config.yaml
schedule: "wsd"
decay_shape: "cos"
doc_mask: true
dataset: "wikipedia_en"
Each number is 500 + 40 x the weight over its row's rms, rounded and kept within 0 to 999. Layers, rows and columns count from 0. Numbers have three digits each. The size before them is the row's rms in percent of the matrix's.

# layer 2 MLP up, 768x160, rms 0.1, rows 350-516, columns 80-119
095:506483501535478523466493483516548459431562524461496503526470344534531478517481492464548607428496451490480520498536469458
114:503522489565454481507492446566580454464530407500470515482495507580540497523527559430497502459468502561560535480519534464
105:502525436525423468523436490468512555500507529508509549515509485553568579460474531481522475448489532537440509545524480548
158:463512587481529511544490485486511497455482432500465517452486486475552547480496542541508579487480535459421466453536480510
116:466419508595533519511501459476497503439556499441428546511460518543512455521589537485536435459534472556488599443481436521
107:437454528538497534493400492457512508571555463525496464546458460483566560508494534455514397445487457532479412527495462550
079:474428452560430559530508497427467529496479461550483580513487514632496546482591514478483477495539569508406483511466489550
108:470430539571518548513399475479543517484450464475503465521481466509559539474474522546479499469425549424488519548445497463
104:508512523554478463563513472514518501550449491528495513510435480522544489551525586502486472435479421542547513503514505470
070:498488560528538440537495499482535550559457520488461535446508538549547622500439495472445500477464533525471504516494459481
105:484466471528507514503426461441501460528557456448455491515506542467577520503567480484480514460442491491497508463500464537
111:495478489535488492505476410505441462591522512513512509550490569496568439498501623473505440441472505461498586460588459521
104:447485618441498503507520525498520547484499532472465602522522520514519471498561445565547468524459437509433507551447503461
113:480488514477396442613550505488539490521524468474481499488482485560534494493544435446490488413526495442449424519494566457
091:498472460503556557492585510505403485476560488500472507546517519508473495539499504496490502512522547482462520522523470568
100:466539467432395442516471431522494451566462540498501487521509490507474482471499472513561598464422473441523516565530485493
091:524522506492499508487480474456486474479540427490476564539467547545602466517535478515475553469484430469440492526487498481
103:449400520488466556530498486539477570548437448460538502470439529544524465496476494490512489473543559518503471561431533566
090:499450545517468506552473503560580471470509476547469497536422485598468482620514483455530468485409532549466499539485509502
106:474511566504479543534515520458492554478489478449467511454405529594457602580540509456490487434527507548513496555427584522
109:450495475489483520485447439576478516422467454523426510461500525517551474453472528607481489499524452430560585481516496561
096:482464551576457511515521428503494540472531520415501533463516520541459442467479543559456469419530516482422542520473500516
088:445485513529427496504514461481502460544447503496513504541479500496515421480528477598499459491454488549475498495521451509
119:455400426552475524480452480509493490480575448449441595476482484522481472516460485553550526501522468508462591530503446494
101:534505493471452534516536493496528480582530518508417534495477597599505518453398450494497550520454489551479511532571457498
102:476502438499446460512495454476443573548471489481462504525458478503537518483484525497475475505539465420488585508463430497
139:450515508516512512547483526498469499495511482518498484452504496479519515492550509561484501437452474501408517455520497561
098:495524502509464514460495545451424505456551461483536587500492490520560525514472487512500521447502464501441457580526519625
108:467533543531460534523495490479548491509406473489492547499469542550500517501447463543578540481490446570499503527469506500
101:526527517512535530507434484509531523470522427435433532455419545552450538462531539525567507472504498480495562540490540481
096:464507479446483434509516509515549551453618501474407520428463464562497440505526484495534547545490476444450575550449462590
093:512407537557498517477513484449473515533497515497371498525470530580550467543517490480566440477508512549465475554461448496
086:436537541508498547586493435473525507525444479429498495577426433582560508546412424529499479512484483483494554521524453403
101:493529436542501576506542480521493464456503523447499550565505457487498488472523512528507487539422447490555557490488499536
111:482556534433476427491536412552521566473509499482486507515490517481573528506495565545512496525463484564479474443530476544
115:494571521477453520504511505548511451450568483455479541538502545545555513495477548540494525436522438471509534515601498547
124:438448483479460500557544504468466494567496401481490513542464509601493463553470546492521530467512391530383511545473527473
098:447477444532475514567497447537549565552475486465437577499480561571553510494491530577519526486545523497498515518497539476
069:456454539572500475547509525463497532498484490540444513467464433529533501520450487509529508510461503579470488501460491487
097:496498498538517502533489445544506546501550490414481489550517508530497509457448488552493510450451430482520511488611489526
109:481524483494497539544516440567535419462510429516466484524450468484529482484511528541542521459422531474481494499484540452
089:474494494514507539509486478528542519431466513446493594512474426577519464480476533526537523473467486478532533543549469526
117:453504556492483409519465464583491533489566483484444518549464496505463463510503409451481466531472465494488506556556485555
104:478452511540505467552553486499532508494483488507525446551478514560507582501564460501502538506452452475380488541513531473
101:440473454515432514539490537502530543431570459448493504518478469520463575530516444598481534493448485419526501536497493562
113:475483504536410414506512492436504501505508510496449483482454494490548484545574483471467460482507422504478479485487471585
114:455513585470499521549494495487537458542486429514488522546470492546482506501506598452567530432501516513500485559516506489
101:469479426484417571535474430487453442465487481450533521505466496485492478540540520500542568455483522526549590533474442544
106:491433473471467519500530528527381481504524508446523546519476510490496503514485538532583474460535487489519556506451518533
104:477420431488444412544483506501499451494518495524437523457451554560544479469479504510515462509507474570508497570537481560
108:446515492534474518557508455560516524495478487483485532567438449513480494462518534545527446505479514482492537500502473450
108:455583543483521518496494524550484415495505513545477543538507451521587537495492455492599490520398465511514476526501440486
104:483466463525425464482425484475492472497607483492466490550458413543440472505550495538514576560442461557439467486509476508
113:468466539528495448524459503510526528455543550481445490467451524535552496518546534484509469518453474492468547507520509498
085:460482485503490464504509517472501505565470469494510524493496456508517469445526468496490508465476467498499483484531563438
112:506553572466418478508517399487476498417438520519482528481500523505544520474458486462522532408471540417502500544543490537
106:527495485548477463518502481441410481482495444499539496485545547555524472500559462488542519486535458519530462513505487484
109:491530532468426516543512445530495548510525465476546536457462525511515455542469487464521542519484485593540444520462492526
067:494577472479492514478412510533471506477482545487512469498471484511536516434503535521553552514498449480515524527459452483
111:447444528509488565515487457531468417502491425524466501515527505494502491472488470520468564465417491485520436469572503535
105:495518469541535466507381387542461473475558465417501495593454508501508505452551519484540488510488486499530572458572442555
101:497459498576527446499471470488433538451523451460400530518488474548528480514489495457524467516499462485384535495476514476
082:412514457504474494507490428499559581505540473522515577476474527578565423463509439509542498496552427518560513535455412515
108:463477465564453465510483512488485529457547405493466473426501527486471452503504442534527532558493514457470526521442527506
067:499526440466468566571427460498545450477496510477557539512497501535511547466491486545485510506481427539580552481547507456
087:455550471452459463548467456526508489463532505567465555526451474509536484507551594524490496526439505467471446547404403496
106:454509472520475536512529520551420518470423445479413533483523497511535515422391510560504476466520523553513540539509506510
104:386504480444422496541485507444489386498492512486479482545529563515525549516523517464481459455457505524460452531591523444
077:544459478523479455536436400550573524462505445451526507516472531513516428466572476511474574516494480504447491505476506432
097:492519501483519410590498521493557510465514475481486491478417499564542471588509464524500447530419549520506505478471496531
097:496505467519437476598541463493486471462484511444529496541487413536550493487477505568493511457541487531516538463510507541
101:502500492521520498465473398495499467478457417518519488546496494480504518469457559524554537442525495474491504536551496514
089:479536486544431494523425521473450479502490508460460527492477482465484579508554490567518535526429480440457535491488548542
111:520486518479445423518479491494455496581494461455531519487467572502512496453550524541547540509427383482406463452493440496
114:475531460463481497468472459450501418534462515513518488509454550531538491574515503428459461469457489431547482576464429471
118:512540520484424488494490510455466553506483437506467488443484434496544535524532532498486431446540508436453560545507468551
091:496491474534477428529418468459476469447540465398520527529528500507522516516516578489555592515525497493491533541570419478
108:511486484512564500509467445512522425498562478451525485487518510552535467522486495527526492469409472522516515570506520512
094:489432547562520407586509512514534484509492473473393469443466519518516431545457527433486504530466529544547522548478524491
107:433535515550538479482505474496503419523467442452470494526482507510545505459472482533510487469551443456442511494543389516
086:481527491494477479508489411400475468502542455472517471534478503431531510533491454529503480499484476490487553510501433509
103:513485505535515476465449475537442449428512471482480496466509427525547493438429503521541552479606503489527532552537432498
091:487490503511484450484401513455406411489504483426522546530409530494543542466535442521530463488446485475442510478540466445
099:517506437508434447484496427450450461476525501465508525519476530514487472531441542466576498514433556499459540521552511513
098:498529567476450452524479519475536474521560538485508522497505559478557551499511501516432469422481521464564536544549598456
079:491528550530495513559501527470451554481475496496492505491496441552485496407537511580526481522462498508516565458544490551
103:460465538465482471498515494521526450539462510459498497572470483501556495472532462437555545494397463451497441513489440518
104:478452527533384466533462487486455510586466473505489480531481482487569575497511517518487435421532574459467512524549518489
100:510515483477430486503486420460504469523549485499440512497412506532560489483459481481489519459437496421483468571597485544
095:448507457464465446517479481437524432520461517445505514449478551487518453475543501442470556544469548564517470539528513569
081:457504479461512520474431512527474555503486507496529472514472439488454534497522453439491466476485466493528540476521515572
091:473472490551520515538530438451453589468461439498502581524491420550513472546461558576534451479565542473471527488476448456
108:484506416523467460537480489505523439510526397503544515535486498585523533427588474554479480439489480517501525539514420515
099:482488516527501428502496500464512433513439464469438464469479511529558463560470529474491489477482509573501542536528455527
105:469482478578517435498496547503449505524503469567421516500484458490501559473512570524469451481435505490471471592529485495
091:516534519472476446504578427516552443476550561422453526522466519455449545511490506537621568455520506525532539497564499554
100:530511507492506453511497495545486520429530521539524506506502417551462510579516525483521512498525492467457500565516538540
109:489492533478507470539483410500452542521499492492518502516406405530503509493518542511481486420463434439501496513528479495
091:478552560497457532483499458529395491529494484439532529442466539500545504491471480566453547460525497408526507497490551513
108:493419534436469463529522495580436474473539487457453518448478519565500459497519452465540587499472473530512475499465501512
108:526538504507480473516434496457429478582498515479483517477473499463465555604553511486512480524415464483463558473511503466
110:525489497422501474506441470441454448538552377530474526578486562536504415549482461477482508542486448478482493559490536463
104:529502456545519394463534438504511559499467493476473531571503497534534533526436541474514445506540522474454524586551466534
102:482431511515491522527503488409507519504546491461449534478483583540577482476504467609536487452491537472474506502418493459
103:460516527499439448546496445473518459446473531485437445432468446541517551495572468547513532545496452488525592569469538545
100:451550491530466428579511482523504495536503459469447500475450590549505517471521488485455466529495527517489483542567540481
095:507479477508485450576541487626532500407540562447520520538488524533521506451537512531534583508452376456479504481575454520
096:512538487523458492536394510424542489519498460460431509462473525516460458540475472550521550508442491569540473526523587501
069:511522619523471538471498461531518530504527445480520537492465449531548439450522570518500514456510497514531474552512471480
106:500444511531450487513441470444490522529548442462557577562497471497503477437443495489516534471477489429442491533545489487
107:521512542527481483536479436544492457520576444516543552482504541537523501471504432411509487487441457513544489511497527547
091:484499494474492556508443498536471454495459428469489523532487461536535496498513486455549532453503408527543596475560390389
105:555443550581533487544458483492485556427499506509450570485504501504520479518486535483495493495546497482517503554475538569
083:513488430525449473483449499497411549493551502503469542489474570531491483436465565536542524529526435476415533530564545508
099:464523514514447485563521388385526527536457419434479603545440552557551496461480500588485518472462485539504468545470416538
100:493528569462532481524448450522512435464437506458484489591458525489572534489504561469496505509500455476544533441516474550
089:434432447504501419486544527490459563500564514473528485469468432506504506564494481462546449403535495556452516498513556537
092:482531464500561559517502468539443583533423470459485478432481556535511590466516532495538505479547513493501518556507510462
108:466446532570474477450455468433474522526486402428530488465496494511493424491536426527505467529576483486445485526473464525
109:486516504438536437520460464499555475477466499545467492504497493431517522439580531536436563496418468438497480470513479507
078:551537549557511472512429527510458494491461494466415499403486471505516511479531527468582509481465442500447510548482524525
109:438557488489495416516430483540496521477499449492491536521487539521555488576500499430491559462464506443537477544467475573
109:464474438600475514497500471573418513543537509469469524465439463482534464465485508560533413440483510472485509526525540562
090:481461451507486478523503463459478501576517447536491548559471501447463458448496489487572502478539443530573464539515579471
097:490503427460463541525547533545409472563544527435508524496404481537446553483511477439536552500452531466437530538554506498
068:522514472492504514532549509552550526419506543482471479511505474492522518485553498511514488495461549579525574554465437569
070:506540539562436499526502489538449466506471443519491484481409502533490490460520510546467495488479508543459568568577448483
110:535527529528529423485470436495539501474484434492478524486472480481487550468548526479541563509443486508466508517512435463
108:472500558511516466570518436553491527412517506469487487485480472494534533541544516483505479457516510527420545518466492549
097:479539518513444487562503474525545500544521548431489566509446517517500546416540498508585517463461490472480578484468493500
074:412491534499483455493509437477509461496462512523506468500442507478499495525557464525450550457462432491518531504518500475
092:472553558458456540510516438536463489433553488523488528563463432538525453510497490462495584517498459504525519493594553471
107:501507532489510535576494504503456528502489462504468534532487541541531420478546537520465423493438513524489455550465457455
084:419438502493469467481506470504448508601553456517445512544498484491529508485494505485556465411445455443511523475462478445
095:521512517565494506554434490481513543544527520454353544463447488515497469494464489513569546477472487530488538504481548542
096:507453573498492523545467509397362446515504504427546632530511570502547541468466552546488504415520471465513506466490516481
076:440556498468450506490474414456524430483495452499476488513459506509565511521486524495470528423447485506558513522524478538
117:501544426551425460441538436534507550434496486526521506458507561555521481509484569534491525484469463442494565521504507557
099:480474466494494452502423442478529474513517500479470503484448519456547512457434464483573541474446479428519505488526453487
068:486528427514492481456487510535479485500525542471437496467448473530497547502466536487535637496472496500526516480519467451
083:458527482487521501535489531538475487518462513472401471525448443565482577434521499492600498490481529486491560500531410492
109:501467508586500494495552480472458466552483495465464494467455519523470567532572529470501502475422502490504561491505553487
112:466453469440461439508537441482470447538444473464535518484432480508480448485453518506461571490518483532489458522478518496
104:535484514451445523522489492479537516523606510528426533455465521494564525502512521487521482530490435437506578554490545467
087:512439501521399499470499541489494500529541512433495513458478466446483454572525498555520491464469502442493560522500541457
090:530440503572477399584499513493452553592520483470432587473505582495493469547577511506509484450516460554471502506533514502
105:364523470484448552524452451550473495552592516530513476488473441467511521466557499527538550495475499464487495473538444533
079:437517453472464437487447445458493516527472493468468509536398555511528498506487538535509557542499423445493498466474501474
102:484416486529498383471399474505439499482456490456488492500450513530587497503487550426581525479520481442501486556535490537
117:480536486586526493516522480538479483472445457473432558465454514527492478588467557458550496533543492529524515548467547532
070:528495543540526470477486546488411505440537493503489514538464414468528476555472450464537597536466498480482514516494492512
094:513544535441367490517426497560487492556490526542482513465464554514465532435498486539528519472459448465450522558524472486
115:460465451508465459498516399443487479514495475499531612501443519520506479576491580503472501480532430569481536494475550484
108:494514487541430476503526473529450506447555479461488435456484489559552520486530495523464529445513486414450556567498461514
106:555494520538422559479488432502554542508485493537526529475457484545541563498476515501519511467517410461533574486488484461
107:491489468488494506533425541480515514535530533532419534568489515487491528424545528483521492444413441530517516537491480471
092:497502510507464453555555403507521428560567496494490470510478491540493520421553497455520588487464411465502536501483481443
068:475424547585496545593476585484506559511537516480402532432510430535528517509471504453594508460486466533507501475458541465
085:464468487537522490482501486512493518453614485502473472538496448538556476588568493443489450441483487484525538551501460497
104:533516559594478447495472503429508513523523486486469563483479535479533481485492550496567540553465478461416547530519494507
087:527515501516483557509400482418468501511467458545518503477516450483511496467478535598525483500536536465504488511525449476
103:477504450556491448485451486484435520443551482463469535532455543617515514509484532488534505503514468530454574499526525503
099:405428504522446474581490496478562502475526439525427477521437504617485475467515473535532526457487515545509545550530517456
094:413555501536475457471477525517477412537549490520557524504479469540535517489481512429508513496470422427527453524538464534
109:454521458479367505536514492504481496553539552515518551456433567516525515501519509506483403459490408453464502575551514526
106:484457478558514401455508409425517576496491544456504465545478552489451541480508499528457548500534506452445514476568487508
097:507518544542538489511500498428532462437472442442533545447489496475510502550469493523478506455500509375415431536538491543
# layer 2 MLP down (transposed), 768x160, rms 0.0707, rows 350-516, columns 80-119
091:532561502509467563535471479516532474483512448467533455514460524567502475519514510503499536523478484514514429475473526453
109:506536421449494438426460556476530492529473501465447486558485478414569579546434444474550476532468468466506522400476520491
098:515441521547570453503498493509435522484514562502511522498477531471465540510487530449423503484479451457443491515499446532
086:452520526500521473579451452449485483493497480523521497437505506453532498476513523507520524495484520464486501448490499540
125:539478420491603469476492513458543510557526497510497482444475478416553482502478495543492541515572508576461453446467494540
101:526503535426514465470530450504452436522351509507524576509481504519440494493490473498495538490492494492500480480496464491
085:468515506498594478467573548520562499508492499528455541470537446539512421428464504549552450511519466550539405530523488504
093:491443522526530573477474528473498508455510495488518443429507499430533504524523484479573555505500512536544494435510555517
102:497448584454526530459499488552527550512472508594477437509461513542468470508573500526482440534483467487572419462495463546
082:526534514570521506495508558508475464483495499509469534511496519500431467479489550539463433474552496522515442488461421515
097:456455578511513525541559538549534494470479410513541480574510530521523506507480453528503570474490496530489515553418530552
103:500469413448487502471440515451434507563420457503544515590496494403517575520480500509481482459501507460501555502484549577
098:552542523493443565485519593557591513467493507528479510505465515557484461537499479414504494446523558475474425422538504486
113:545498490497422488544497540497499502492460469425463519552537434537520477514499499484491411506481495495427524557606450477
099:504546542472514475502460475550532389400504482545528448456560496474514518488553484541455480467449445483499527502542528423
089:537480511434502531419547478508493539535491548494519491475585464471481581480475422447542507540555496472465493492433505527
087:511511461449524504473538510511475557480481419467525443517452486535476518504409455459483527501496463460486538473485527616
104:456451533450560530441448566441495443462455501454542514492552462540535524511469524510560482554429556540475600459564447509
098:532487529556475523574495499490526476466495490547431486557499494539458504455407382534489515498469474546462446512517477597
106:486514522462518502537546526536482452548514468461540511543577526442460512534432509513506502539496514450542515481517540466
108:484519502480456523464463477499527538447570489559437527544570479453456404533431497497556465553544489498452519513555446499
095:511520513499479505527542535476469488442560477398484488542437478539580556563557519567532483466453587465501476472502543447
078:544555480509466547504488478520523537563520569537488508520466492521505518464549545542532482504558525472453436470529546511
128:451518497475505536453500544532516446487421477481462502499573548523492510588421466432487506500458472486531540534472566537
097:440473472506546498508479485527433433579545502515482476527503521495527511557510479557472460485505496517544438492478533510
119:478450482443429501548475428453418464523475467530520431444563507444473500473545532513594468436456524469498514612522479533
089:482477468474508472560504472442520485465476462546478542459535512489518517503513551498459509475508542524522532502521491539
104:494593465538571517460501549465457499486522507437555515457566532500489536485586434500541527544487470450520498510537488515
106:523474552516446489517557501511485484519467542503473475446416521605487478475482483490454538479565490450491558462488509479
108:555549475441580571556532488505489389497521451493441498552428453542472505526510495531503444479571442532452423523482446522
079:506457502487498513454474458437512489523420527462564489525508502524513591513506465423484439557514487481592532476552497412
090:439381522482542540479513567481535484473421529462501569528475549443502509523515466485469498416476435519476493448456522552
084:534465526511429432451596536472522474460525479494461504457561516524473493447523539479569526531486453537542465484538484568
101:488550540492504433499452429468453534556516510515454517461558515519535445457535525541446549481568545467441488499435461570
114:493514489483489536479484545450565431567615439561482463469607478496451461494520517510518452513514498481528478465517550449
129:470558463448434461444543537542525485516434435379535491518471451525518524496484501476479482474522550511464557466475477501
132:480501475502523473555522469437478528478440516430473537557417507580531512488520543561550473518373484450498517525526494561
093:433536570592460483520535453421527471468497454474517492496460540478438443465527451536506455454545510474566472562468467419
082:574527510551462501526485520547410546523547478514480516505505527518484462469527534512532434504474550475472514512431496443
094:456494490477543517448450467562543561558501503509469504491506463466497516454493506524443522454486462505484540483515483493
096:473506513526560508497435482514451519507529553505509436432536537460496487501458562538509549502417491472504542461485505530
096:500535518482519531460457526501527528531550495457479462433465486535495486539507439527515492520454476540547521440483497518
120:470544516545602513508489516457498508520476492528477560556508436554547475444388510494422487494473461527493478502443480486
091:530501508546467494493493482557508438416509514536474500558503483535513593455515421491480558474429521538466464399481465426
106:468502513552387495526544491497482501466449427451526524488510534494486519531492464542518555490524456490525533487547542488
122:441500497450504516512483460499492516489526506484476491532448406565474589522455517515480489504523487436404447496436475501
119:601517497444479491526548517531483470455414477419487534561438479446477472500441460488498476546506449521562504509427555448
100:484559516529507466489541480522478494470568438572465491508497558436513511507553465452442539467532504509484532509498460473
119:528553523472519427568528527502571459518504504486574471518477466486555453403541465525526481498512450482557552454523515403
104:484478478552493519489467578524493560536512499499471566529547454432532483471459532477501476513469516547533496437517470513
099:596459541495485453570559490467531432492477461491497413536508514582478579547461556462448449519513495527522475519533503473
108:483479516511469580478480521532565561456493511524507439497496586523543545511470547481439544478539555484513480494483590551
101:527516598480459513440486506509455451523523497495543502468491570436511430499469538510522457515391463473545511457471494399
145:452490433504499458589476507477530412482507494402499501513401456512582542471446441523543539523588475418498467499518490500
084:508474541502601465571461468480478470467598502516496506514488430506536517452515528463472526530503547476532518488487469449
113:467555517444480484450532442499512511465462535552494484554428521590559496505523474493499547477464515528452559501455470544
098:521545528422544492491487489558538463423487537518472551503491372522535486459462532546473516479577475448514489535526459516
111:413460423532565545475518571569531434566440541480537484491387537504551499520501478498578475470516557500452513486481467498
090:502439477495476527488506553561518495524493594460501531492399523530423456500511492568463440458451555458451464495479520476
097:520484493504522498509468551507479469490454467448466455498597517445507503486537468489505483506497535514494469418557500506
104:537487537426503463465506532520526440517470497442526540442421466403539516517478513495528515585553538493482514484484492534
091:519492519517555521515549478507486466494503509490533463448469546541438557461499592513498439473464460458441475531506526489
088:465522517450559512503493537501489518505445465483437423412494555465529491543474462470511511492444465485555470520480593440
111:502506574484474516445498541598495539514536496519545560511466449410475505494512506471475520523536504480470573477537512427
079:549498469526490508549532536568612558518497521508544582470455532523429490500450433499495407480438554434491503511479501549
092:462444467554462505485450488596429487527535474496548548591467503488499568493529536521555426482513573496462544510459507563
101:531508547571521524506476475481498488474506510599537514459530529456435462466461489512447508529477518510496526520506475535
097:569530525488511503497473524540489447473491521538505509491428457501471456538545549543468480510498474579457553520499526542
087:542414500603459589465556490564483517529473551521559550502501500451499469450552492495485498533478539504491598492521454438
100:491525494461454566589464511482593468513486483534514512473455494546522491524487545475461529538447536481472497506527534571
108:462563427500483515506513420529556500512522400450492545528429546475485511465532463566509499457478470545511506530465461490
105:424533566473492517452521487423470420467436504508474502545604465488531465539458534528481523512551480478591518524484460531
112:476525472511456530450467475580474489510517519487460552548412538515467510452459507551422481489467479511529552581476491462
123:500485513487483511479484445516536530478493531497399517530564490508536448506552484491514492405462496443579463502529487462
097:530487418456517452510499480473518513553539481588536485556497554542504481589527530458476498555478422484402474522453490542
128:495430494467461439465512569546505551475474474450412433529499485466493476525577423455569531509488492528432492534497421483
087:484548506532398508480540469511536509467464476540523518532577554539474518505482480526469534483505487563546492491514416488
113:500552470536515514506508487509506442501445469481556508475478547558529560461488515463505510500524479521524566445518485467
086:543510475436546526536488482429531517564530483540489579464509512466544445437478426582484449452498465523474500498505522510
121:491459486511540460561471472510441607469493500526465510506550553465461474476516509505470469498465487529542478451529475510
089:523520502540451507505482507538497502511462531550475528427534499518551489493531453458485467547492522529508528464510532500
101:508514471513496571483426549469516512416498458459520479533516429447498521545434501533502519447508490545446535535480542507
084:511482423480454427445526526546532507506447454433481530547498494405479499591526479456523464575543493504582510479512494467
102:521472519531454462524527517557511568511535518430424496488441545405508451538502463497505526430458507551478459492509493545
099:504530519476462542443509514429519490485540511481475507432568448522467483463451479620446433457518499484498479448516518498
083:459496437400531517499545449454504536465566521496457477511569555433495472507382449467530506466561449532534412481532532530
097:511475566505489534454515548468491529531507530479485453473505512509417560495528501489452519452544447526507485482505569546
099:464503456556455502501467479570543505453536521581439492520456427551509546518550560518566482445483555491434435497455450529
096:502480556414483446534490536547523536502536542518547467519389463456536478449528523484559537494510552536515512496536478498
085:521469516488486515482538506566526497543494509581476463526519579551459464488543496492411476427536503492539519461462478527
082:475452533579552510495419519407513504483435550502561390494535519467478455518508514522525471512493545525458465541535481533
094:444515471531450491469495485426560506544502475443456464487458521510487516470546494472468568570508459552549535485457503470
103:491464475489488536529522447494496495496479445518453471510489462539500497479543477500488552540496535450529467463595523575
085:514474504474538451516431485440459515507513480499532480487532476467498542528492545499571480475506507496536520534520465501
112:482624466512446461491559489525498528466506529469505499494507543611478521558540526536482528467564465498519466493485518409
096:504534540539576403442563490517478502513472511522524490432422533396490527475477483541512495493539544537430451521464456522
085:483493534448516561472501493536517445477494481522450487478460474531462481502466519510434509533522525480522487510462563505
132:509441459474522509521507504518500543471540499491497569486420445469478534524502543500462502551522508464435436518465528590
094:520554492485435495542465527519512477480456493474547541514557460523528473546509439450465511432506473511532505474472551463
106:554507546480457540538510480468518542518460439437537561438506463498518497437453469554491480542466578513498481493485489524
115:500446465502545518511512513543490481492481542496512458521519485488518460453483498444465446516566516506500513552492483472
110:494461484471541519526532592508475534560547432481470462550560542435497541499483430542472463451559463575494541499510473472
097:556402541527533469492484498486484511524508520594495430522478513473475477492527539436498541542506564433459450563481524555
093:499465504576495575482588522506497534493491438583589536437473517514516514560548471528469491524486440460515526587506486536
079:483458503464500521578554472502447522531556537512502484530447551504439510475533507513360475533574534489493547489505524456
096:520595485529497514480529425482426523534537460532443509489493482559480499488509449501387453469435504549552493514493522568
092:521433466441554496471508501486540413443486574417542540481503436538496540566457443391505458495468595454494477470536582555
094:602524455479445566525444495483553511482489445479552480498543450429563527519506474514532453491559474450506560431548543543
078:518557537507506492454505517518506511504493501528532519469405494491417492543474502531548381552485513461503509513489491458
115:484526484466455500525532515492501506529489531455525476515473525459554459506584436523544488421457523466499476456491508471
112:405536430491435526518541456493531452512463567436524512495482511482551549521463541555536545502460541517537486515476555509
090:480504488545472493486570505489580507500524478511518449560573514446469446528505511510445546483542506490495456470525503525
096:514532516541485585477505454496563525484499464502470532481494533540471465446442517519447519442501577511508464421496597570
082:487537549528614480498506467547518433501446539526512536521481551483436440457448508451474481553510530505523466444501512424
089:526421435513446552453448513533526557573543527588528529492527408556514475571469489518502535551484496444451492491508552516
103:488589562473507502512483486484512484487422503495475470502596534543489409457476523472496498489501529544509536486512476396
085:481526495514518547484569579575484389586473476490511502519496456498500495442409521485532537500512533411490535526499418464
088:556439437532572466531549464462514563509491493530433533448554513504550521495546534457461530502477529536460542451462502475
116:456562447501495528441520489531478531493546481441498542463463438496539575569480520507496494518504525505533482507513465430
080:466485558469573470537509511460510490482454474474480556476587546482522519506473523468509522472457466475498459476499435460
086:523503456542489489473538517495490482527498444500578474534560505489522471419495481582408515467511508488549489414481537381
109:488456448451479464512540565502542549466572533488453528508503464508457567432526586446510518493558470469473565536498468477
114:506456570503502493526478456495418534573453527510477502515517517515444532486452519484466555529535534547554451548472557495
082:526516541436504509484501554497568503450470456553457505401507519499508513550428462527516446555463496473475531502469537590
099:496447500441533497538489432511442567497473557538525435524384480473491513474531465496505549465502473516467491544490496430
092:519484464509519533464551530546516529491479524504473515555477492447421527460492482501503424533481626438478530467526466484
083:492519504421467579527617483531557534536545540549540524456471487585411502477487553532537479590506497515497455478545527493
129:495559426534481462517507483507500512477508469393421511524495518482513500503515459580495556440555478569511466463517495401
106:518480494438461453559582468521559525469533585499563523506450461453515473488441482549531460525449406532391461521495518493
092:505456454462555477507461466491424505547558555572451532497491491493502455481522545523479485481514503490475517551487521552
084:501470483458566532531549519571511539450441477442493464479523511488436456505408505542541511534516485568473468498458441505
095:509474471542490585438443533567502505461493491420523493450572445499537459598463530529528490570492516470576501489537497484
115:432608434504475469532533573464596431423476446495534460453606526521517588525461500497467444522536540509551535499575453473
087:561482500532461444513509462512465467514511555489559510556511500497466576442456513504498509558519459427534559458538528469
085:514501401544540450505515550552548511482501552450560518551447535499527556446448464562552468487490537512542495515509530458
096:498564491459537500466470516530495447475536407518549545523550469474552546523505492543490459493506537482487450457540476533
077:468484393483473599491550525515522541499458517528514487513511508476420442460509436504483425531471510455485509466463509514
129:560549507437486449458479495473515472513541514483494526447571482466523481515540476554518509492513513553546414492496453427
097:479536512546459538540559484419557513578503529479489509532460475487437487509484484535559473490495492493548465452501526443
088:513548460474512535483558499519511520481456524510502517433509579505358421500493510552513480509488541471447520448457497518
083:528464447468533456458518491480554528481421548436438506538401491500509516599526482514478506482587524439518430560510539528
105:548559559506520507533514509526534476513502476504525541532514480514481466508445485538468463500471486510480504504519491478
115:468483532441409511540510507526477524524436513521518541496504528463478502505487505476520537498487506512468512527482466429
090:564508565500484519485535468509463491486485429532527492476510464480523493369504467475503514511466485467556461506511530446
088:513461558514458588501552572541558494516482493476554469526497456485527527563484501419551504527448464522520455494519556483
095:497584526505505518463446474471531511524484528497433559534541517491504518508484533482481460546466463496596553456532543532
106:496458483453446459588505513442516502532535499526483536550386470464446487486514540480468534524508526502485460528520524513
079:555503436512530542501485505553586506516539521511437476596538491414478589517467497504444505510500483430447494425567498463
103:495533564544457473525546525490565494502465476499485469483449490487519547520542518577477521487512494457474549536481498486
116:455448440544565540488474527561529529440546448447553419552517546462526600460480472520473510474511533544432453538447497503
078:495502466546558531436498455476535471489462499534485455464495510428399478482537501539523477451500541505457531542486511460
093:420457498481380533505552540522490458547513546518477488472415499521529513481486562533540532451476558478506540477501515518
118:457481472541473469512502568481494465538433515487555482551547505442483524478466545426491489486531504420467475529489548511
121:417516529529436535474472451485510451438464512494499453485581527547521509472565502587571488441492566435453506431532453544
111:523536437518535469546512529472426456566547420516591543523420464563546498529563502437493517480506542497458493507509442429
107:548497533437527457478515442501545530497490459429462544609434530521491514524469476497459480509511476459522418496434486466
107:473485459550527606516525523519419482510490437567489484488503528468535481541509507553525530498572501486440510525538518570
086:519412450475485595515526568513483509566481566485525478566492511439406505425485537520450463499535582435489532454481513415
092:537521493404490445500494535476488543519460502473503528503562467464447485540495565493473546523519422464538541491507490425
102:495571535494497563477554558489537482471498370481437489495516484458449454517506519531456503479438456465461531542546423465
089:516493481450481478552522491515536481424464389472461472416553483495547485592519410482499548489529497555536464484476480462
104:525536517483469460468565510537513444522491541508496485491451484485504443495491493505508544483419520496503477498541499470
101:512444489493476519485498444514512553475517516504505525613426560524565524521458523539529457468534487494466488515445524467
089:493491470555557487517508445505494556518455472546528506479452575539453519476547475490506458504552475515516496470427460503
109:508532492485507481513502477521446528463571500513482523483488488423537491467434495467412441523498463562506496523492531472
105:447475484532486478481545517489470466518485535497545413480452506442522525464521522545511545490470460501466600515546450390
097:459441496535433461475541523544579520471509531485496490538517554491503506450509479575550510576502463516552516410465510540